Part of a small language model's weights.
Architecture: LayerNorm before each block, rotary positions, biases, tied embeddings, attention and MLP in parallel.
Each number is 128 + 24 x the weight over its row's rms, rounded and kept within 0 to 255. Layers, rows and columns count from 0. The size above them is the row's rms in percent of the matrix's.

# layer 3 attention value, 64x64, rms 0.088, rows 54-63, columns 0-63
size [ 84 113 110  98  94  99  80  90  96 116]
[[122 104 136 144 118 161 110 131  79 159  99 100  68 133 104 109 101 160 184 151 142 129 129 139  94  76 130 102 138 116 128 102 103 103 119 152 130 138 101 136 101  95 143 122 133 130 144 178 164 121 143 157 132 131 132 116 145  97 123 101 155 140 140 111]
 [110 164 112 131 142 104 117 113 111 106 124 124 141 118 143 147 130 122 120  97  85  89 146  89 130 153 146 115 131 172 145 140 145 147 131 124 136 108 142 169 120 149 128 100 216  97 138  93 130 142 108 137 166 125 121  75 119 138 149 150 160 128 101 148]
 [118 118  74 101 137 116 172 128 124 120 148 144 105 125 113 141 163 115 118 142 102 118 133 126  68 106 152 103 102 173  99 154 146 130 120 115 111 117 154 107 144 158 149 182 164  90 111 131 153 158 157 136 119 106 126 139 133 135 146 160 132  84 121  97]
 [115 115 126 151 115  75 128 105 166 135 154 143 130 138  92 128 144 129  90 113 120 137 132 137 139 141 131 178 188 112 126 149 119 152 119 128 138 131 136 135 132 172 100 153 133  94  79 121  67 134  88  93 163 146 147 137 156 105 127 112  93 130 126 114]
 [162 109 143 108 160  99 121 164 126 109 121 163 142 136 161 130 125 113 128 146 112 146  94 130 164  98 102 106 165 151 116 169 151 117 137  85 102 156 136 119 206 131 150 145  85 128 101 125 161 145 125 112 136 133 146  96 134 141 150 149 130 135 113  96]
 [163 110  76 151  97 130  95  99 131 133 105 162 123 149 121 129 127 122 135 170 121 113 129 171 108 115 114 200 134 133 132 131  87 127 150 135 137 165 139  64 127 150 139 122 154 116 128 158 132 127 145 140 116  93 132 123 141 179 116 106 150 102 144 135]
 [118 138 155 162 117 135 122  77 141 101 153 118 150 114 151 122  94 129 144 129 153 135 143 111 161 134  96 138 127 114 140 111  85  87 143 100 106  99 108 158  86 132 113 147  86 139 163 116 110 119 142 162  66 120 128 117 145  99 161 134 101 124 164 156]
 [104 134 106 161 136 136 109 155 158 151 171  97 135 177 111 106 143 123  80 119 105 165 166 168 149 139 159 172 139 127  92 119 118 127 133 150 127 150 130 127 132  93 139  96 146 170 119 131 110 116 116 103 153 142 108 102 107 156 107  96 124 141 106 163]
 [140 117 130 160  82 137 120 143  89 110 124 186 137  81 106 144 116 124 133 148  99 146  98 119 100 133  64 125 125 113 116 156  85 140 129 155 143 160 145 135 101 179 148 156 128 147 118 111 110 156 139 116  99 103 125 142 112 128 144 112 142 152 169 114]
 [175 125 106  97 110 156 153 114  74 121 127 138 124 168 105 109 112  90 179 107 119 173 146 102 112 112 156 153 114  91 137 134 152  97  88 107 141 154 118 122 109 123 127 148 118 171 115 145 152 107 112 136 153 116 122 158 126 120 160 167 149 118 122 143]]
# layer 3 attention output (transposed), 64x64, rms 0.208, rows 54-63, columns 0-63
size [ 78  99  94  98  94 105  78  94  92 109]
[[142 114 120 129 160 133 122 129 143  79  89 147 159 132 136 133 113 105 119 162 142 134  80 149 114 161 121 149 171 139 107 129 150 161 102 120 100  95 113 120 112 178 126 114 130 102 123  62 156 137 156 114 137 170 119 131 105  97 139 157 158 123 118 103]
 [123 126 150 129 106 144 178 130 129 125  99 118 102 160  99 104 121 153 143 140 113 118 130 163  84  90 143 117 156 113 158  82 130 127 138 142  96 141 160  84 123 137 112 136 146 125 134 182 154  96  95 150  95 147  85 128 155 146 126 107 113 145 117 170]
 [117 102 112 122 131 161 147  98 105  95 113 129 171 152 138 142 113 141 147 119  98 121 134 140 144 111  90 144 139 122 170 110  97 109 166 161 138  91 141 162 161 104 133  93  91 117  99  95 178  86 126 139 139  99 120 152 155 164 132 103 135 140 132 150]
 [112 134 121  92 118  89 124 119 141 182 122  98 103 150 127 120  99 183 152 128 135 155 148 100 120 107 184 139 132 135 112 128  87 115 133 134 125 141 126 129 156  73 112 159 104 168 136 138 116  91 124 128 156 132 101 128 138 160  96 179 130 109 125 143]
 [157 101 125 142 117 119 131 140 139 118 158 115  88 155  87 152 136 125 135 130 140  82 127 124 134 120 119 150 117  99 165 126 113 127 145 133 164 108 106 191  72 141 102 126 137 142  90 141 111 113 127 129 109  81 129 128 162 121 151 182 105 112 144 175]
 [126 116 159 124 173 133 168 124 102 132  96 129 134 163 177 131 124 101 136 123 103 122 140 128 135 120 142  56  93 153  92 167  94 149 167 144 127 101 132 119 159 109 151 134 116 123  94 108 111 115 139  88 152 124 149 157 110 117 140 154 144 107 143 101]
 [143 142 117 165 133 166  91 134 133 164 135  89  92  73 108 119 172  81 104 114 134 128 143 156 132 136 132 124 113 102 117 140 166 136 123 125 134 126 133  82 126 133 128 138 122 136  88 130  97 147 117 119 113 112 187  90 125 163 107 138 166 123 165 140]
 [101 114 160  91 103  73 125 100 142 169 120 136 127 174 147 152  89 155 126 118 149 152 118 110 119 106 127 133 119 126 114 124 126 120 136 151 126 159 119 110 127 141 109 150 109 129  92 149 114 149 109 142  82 189 132 179 110  95 139 135 141 133 170  97]
 [ 88 128 128 101 158 141 149 105 132 133  90 131 144 162 128 145 122 127 122 145 142 108 151 162 124 130 176  88 137 160 145 155 107 165 131 111 107 136 147 132 119  72 123 126 113 130 152  88 126  85 133  92 169  98 184  97 118 159 115 133 132 121 108 105]
 [134 120 158 129 130 120 136 114 114 144 114 183 184  94 137 158 137 113 104 138 150  83 115 155 132 171 101 152 125 151 102  87 130 138 125 127  74 149 139 134 163 135 154  79  85 105 101 107 145 119 154 129 112 123  97 139 109 107 150 141 136 136 150 116]]
# layer 3 MLP up, 256x64, rms 0.225, rows 0-14, columns 0-63
size [ 87 104 106 104 107 110 100 112  94  87 104  95  86  88  73]
[[124 138 205 136 114 147 152 106 144  91 175 125 116 134 116  92 168 135 128 125 108 122 131 118 175 137 139  89 114 128 127 124 168  80 124 143 101 127 148  92 146 120 128 151 167 168 107 136 125 126 141 133  99  96 145 100  99 108 116 138 137 134 154 100]
 [121 118 105 105 160 137  87 102 137 134 156 132 177  99 144 153  78 129 143 130 154  96 141  97 142 132 124 164 122 130 159 110 144 153 108 119 116 127 161  98  87 125 123 164 111  84 111 146 152 146 159 135 105 124  98 135  93 102 137 140 143 130  73 153]
 [ 87 115 125 132 139 128  94 169 139 108 145  96  78 136 141  95 167 138 150 118 145 123 134 115 103 125 119 134 105 123 114 151 122 122 171 152 140  99  96  93 163 145 158 121 136  63 124 130  93 160 138 156  96 152 128 169 112 117 102 144 117 103 127 104]
 [123 124 159 151 161 179  84 111 118 154 117 107 142 174 174  94 154 148 123 115 126 125 119 131 145 156  92 118 106 142 115  70 116 117 151 145  95 122 135 104 106 105 135 117  98 182 116  88 132 130 144 140 153 136  92 137 133 143 109 105 133 111 149 150]
 [102 135 160  97 105 104 119 134 125 148 117 112 130 101 129 124 120 122 157 120 116  84 148  74 183 145 121  93 173 133 183 112 103 108 137 141 110  93 178 165 119 145 165 121 129 126 109 116 124 124 152 158 103 123 134 138 156 119 102 125 125 116 173 112]
 [ 96 161 138 151 140  82 128 120  76 148 149 104 144 147 146 129 129 128 152 136  91 154 154 117 115 143 122 101 134 123 152 132 115  92 150 154 134 135  85 123 173 169 156 139 117 141 117  90 115 127 120 157  77  83 129 140 107 129 142 120 187 131 146 136]
 [137 143 116 115 128 159 158  97 123 135 128 146 117 169  89 120 134 103 129 138 108 135 174 129 160 104 114 181 120 117 136 161 154 138 135 109 134 106  97 184  73 107 133 151  79 135 114 134 120 120 146 149 100 157 156 132 143 167 113 136  92 114 118 156]
 [136 109 165 151 150 150 119 169 144 161 153 147 161 151 123 125 125 130  98 124 112 175 151 176 119 144 139 132 107 123  93  91 112 131 112 115  89 154  87 118 109 126 193  93 118 141 103 136 124 122 138 153 120 133 132  76  98 121 111 113 132 141 120 166]
 [157 107 126  87 161 153 117 119 109 177 136 122 112 136 175  92 110 121 122 137 143  99 124 152 108 168 118 143  88 137 143 192  94 125 128 138 124  87 134 100 133 126 115 115 114 134 118 120 153 122 117 173 116  80 136 153 117 100 121 117 171 101 143 105]
 [170  90  86 122 142 142 154 131  81 114 167 174 102 152 141 153 110  91 126 134 154 116  91 165 102 173 128 113 155 121 147 129 110 126 112 164 135 148 110 126 149 144 129 143 156 124  99 120 148 111 126  94 125 143 108 175  96 112 112 145 124 161 127 146]
 [132 146 137 118 124 155  70 106 106 122  93 105 154 117  99 102 124 114 137 122 134 139 140 161 128  88 114 125 165 141 140 150 171 159 144 139 116 127 132  88 163 129  84 134 112 164 126 150 181 166 127  86 178 108 122 131 121 108 122 113 102 113 138 147]
 [101 157 145 126 146 149 137 148 138 117 142 103 113 187  93 135 132 116  96 120  94 111 122 139 134 135  87 129 172 110 120 158 125 129 135 169 153 106  60 139 127 145 110 133 130 144  90 107  83 122 122 134 130 107 130 155 161 165 164 148 101  96 134 113]
 [128 152 104 141 131 135 122 130 129 112  92 160 145 152  75 106 126  99 128 115 127 159 152 143 119 133 138 139 110 135 145 186  88 136 105 100 157 102 110 123 114 185 124  75 152 162 149  82 161  98 156 123 143 135 123 133 158 113 140 151 127 139 145 101]
 [110 119 100 111 133 155 109 156 155 113 173 131 117 171 117 122 135 147 113 143 120 178 107  86 112 123  74 130  95 153 147 126 123  65 130 135 162 138 133 108 145 112 141  91 120 155 130 111 140 111 131 150 102 133 172 188 105 144 122 119 125 116 125 105]
 [134 156  93 145 139 158 105 127 145 153 130 136 112 164 128 124 107 148 190 140 104 127  83 163 106 152 112 128 135 160 143 114 142 109 166 150 142  84 142  88 109 146 129 122 155 144 120 137  75 111 112 125  85 109  75 105 112 129 125 124 152 108 127 105]]
# layer 3 MLP down (transposed), 256x64, rms 0.101, rows 0-13, columns 0-63
size [ 93 105  95 103  99 123  90  89  98  78 105  97  84  87]
[[115 102  86 130 120 126 138 132 127 123 140  95 128 124 111 120 115 141  95 117 172  98 114 165 126 155 127 119 163 143 128 127 119 133 165 111 128 114 188 165  62 131 100 158 109 136 108 131 144 139 148 122 174 141 127 125 173 102 136  95 137 109  87 165]
 [119 142 134  52 151  94 171 127 165 117 160 145 131 114 125 122  80 170 122 119 112 125 170 106 164  96 171 146 143 153 115 174 114 115 147 132 146 151 125 110 131 145 113 122 116 127 123 119  76 102 161 119 104 107 127 133 120 122 115 131 119 132 120  95]
 [131 150 127 117  88 111 140 102 153 132 121 168 140 123 116 117 128 171 184 122 139 148 118 145 113 140 159 171 115 146 106 138 155 149 151 129 115 104 133 100 120 139 149  94 150 121 130 101 141 112 138  59 141 112 128 125  69 137 109 141 123  79  94 161]
 [141 117 125 120 151 149 100 132 105 108 140 106  97 150 129  57 148 133 107 168 141 142 113 149  96 148  83 145 107 100 112 114 129 169 119  93  91 132 135 117 155 141 122 155 133 179  98 132 147 112 111 153 142 143 153 127 161  77 113 132 144 157 109 138]
 [126 137 165 101 151 187 114 121 118 115  97 123 157 125 104 114 143 148 162 128 154 115 147 126 105 146 158 175 121 133 165 163 109 156 119 133 103  95 111 115  81 100 142 119 137 124 161 127 132 111 107 134 152 124 131 132  89  86 176  92 116  93 107 126]
 [163 110 138 155 115  92 103 144 124 153 147 145 159 142 111 170 117 146 125 115  63 123 139  93 140 172 160 161 128 102 145 152 159 123 141  89 110 135 105 125 153 107 107 126 137 122 113 117 125 125  90 121  93  90 136 167  94 138 136  97 169 123 130 147]
 [157 123 149 145 119 101 107 129 156  98 172 162 127  91 119 143 158 145 127  83 149 136 100 117 149 137 155  91 126 141  89 124  89 132  83 168 129 145 136 118 119 149 118 125 136 129 142 147 104  90 120 165 172 106  90 134 120  93 126 157 115 104 163 144]
 [154 128 123 159 149 169  74 125 111 161 122  85 125 123 146 125  97 109 138 147 135 120  83 132 138  91  98 114 118 103 125 145  69 139 121 124 168 120 135 184 166 127 110 125 129 107 153 138 125 124 100 154 137 148 157 171 132 101 147 114 122 159 119 107]
 [124 120 114 133 101 123 187 166 135 136 120 150 136 102 140 130 174 141 119  98 110 144 113 117 126 158 168 113 155 114 116  92 122 102 133 107 108 117 138 117  80 114 112  95 110 151 102 111 151 119  85 153 108 182 124 111 191 144 150 153 138 139 115 122]
 [119 106 122 170 123 115  82 139 134 115 114 121 153 134 153  97 153 124 139 137  97 101 155 102 130 125 137 149 101 155 125 117 133 162 142 163 118 116 102 127 150  81 140  72 119 148 156 152 104 174 132 121 110 130 106 121 126 197 152 114  87 132 153 105]
 [158 167 115 164 147 134  76 102  97 119 112 122 106 141 142 126 147 135 108 141 145 147 116 109 134  95 134 117  93 120 149  89 115 111 144 184 157 110 113 116 144 139  94 171 132 128  71 141 168 151 150 155 117  86 140 126 123 124 142 148 124 142 125  83]
 [ 84 140 144 130 151 136 127 104 105 144 143  78 164 163 172 168 130 176 127 132 146 125  82 133 126 128 113 114 137 107 113 144 124 135 135 162 127 143 134  76 154 106  93 100 123 130 135 143 120 100  82 123 112 143 125 102 126 120 159 163 163  81 119 123]
 [161 137 131  95 122 109 157 110 138 106 147 132 133  98 146 109  90 143 165 130 123 140 128 122 127 115 145 105 145 124 168 106 160 143 152 132  95 166 136 110 183 102 117 144  82  88 110 150 115 116 106 129 136 165 159 135 137  78 142  83 120 157 148  95]
 [133 129 156 100 133 105 124 154  93 166  90 139 145 124 111 144 138  99 119 149 163  81 171 140 127 155 147 100 166 128 133 116 113 152 106 143  88 151  94 105 163 143 116 136 147 112 174 109 152  93  94 121 143 104 147  80 132  92 137 135 128 150 115 140]]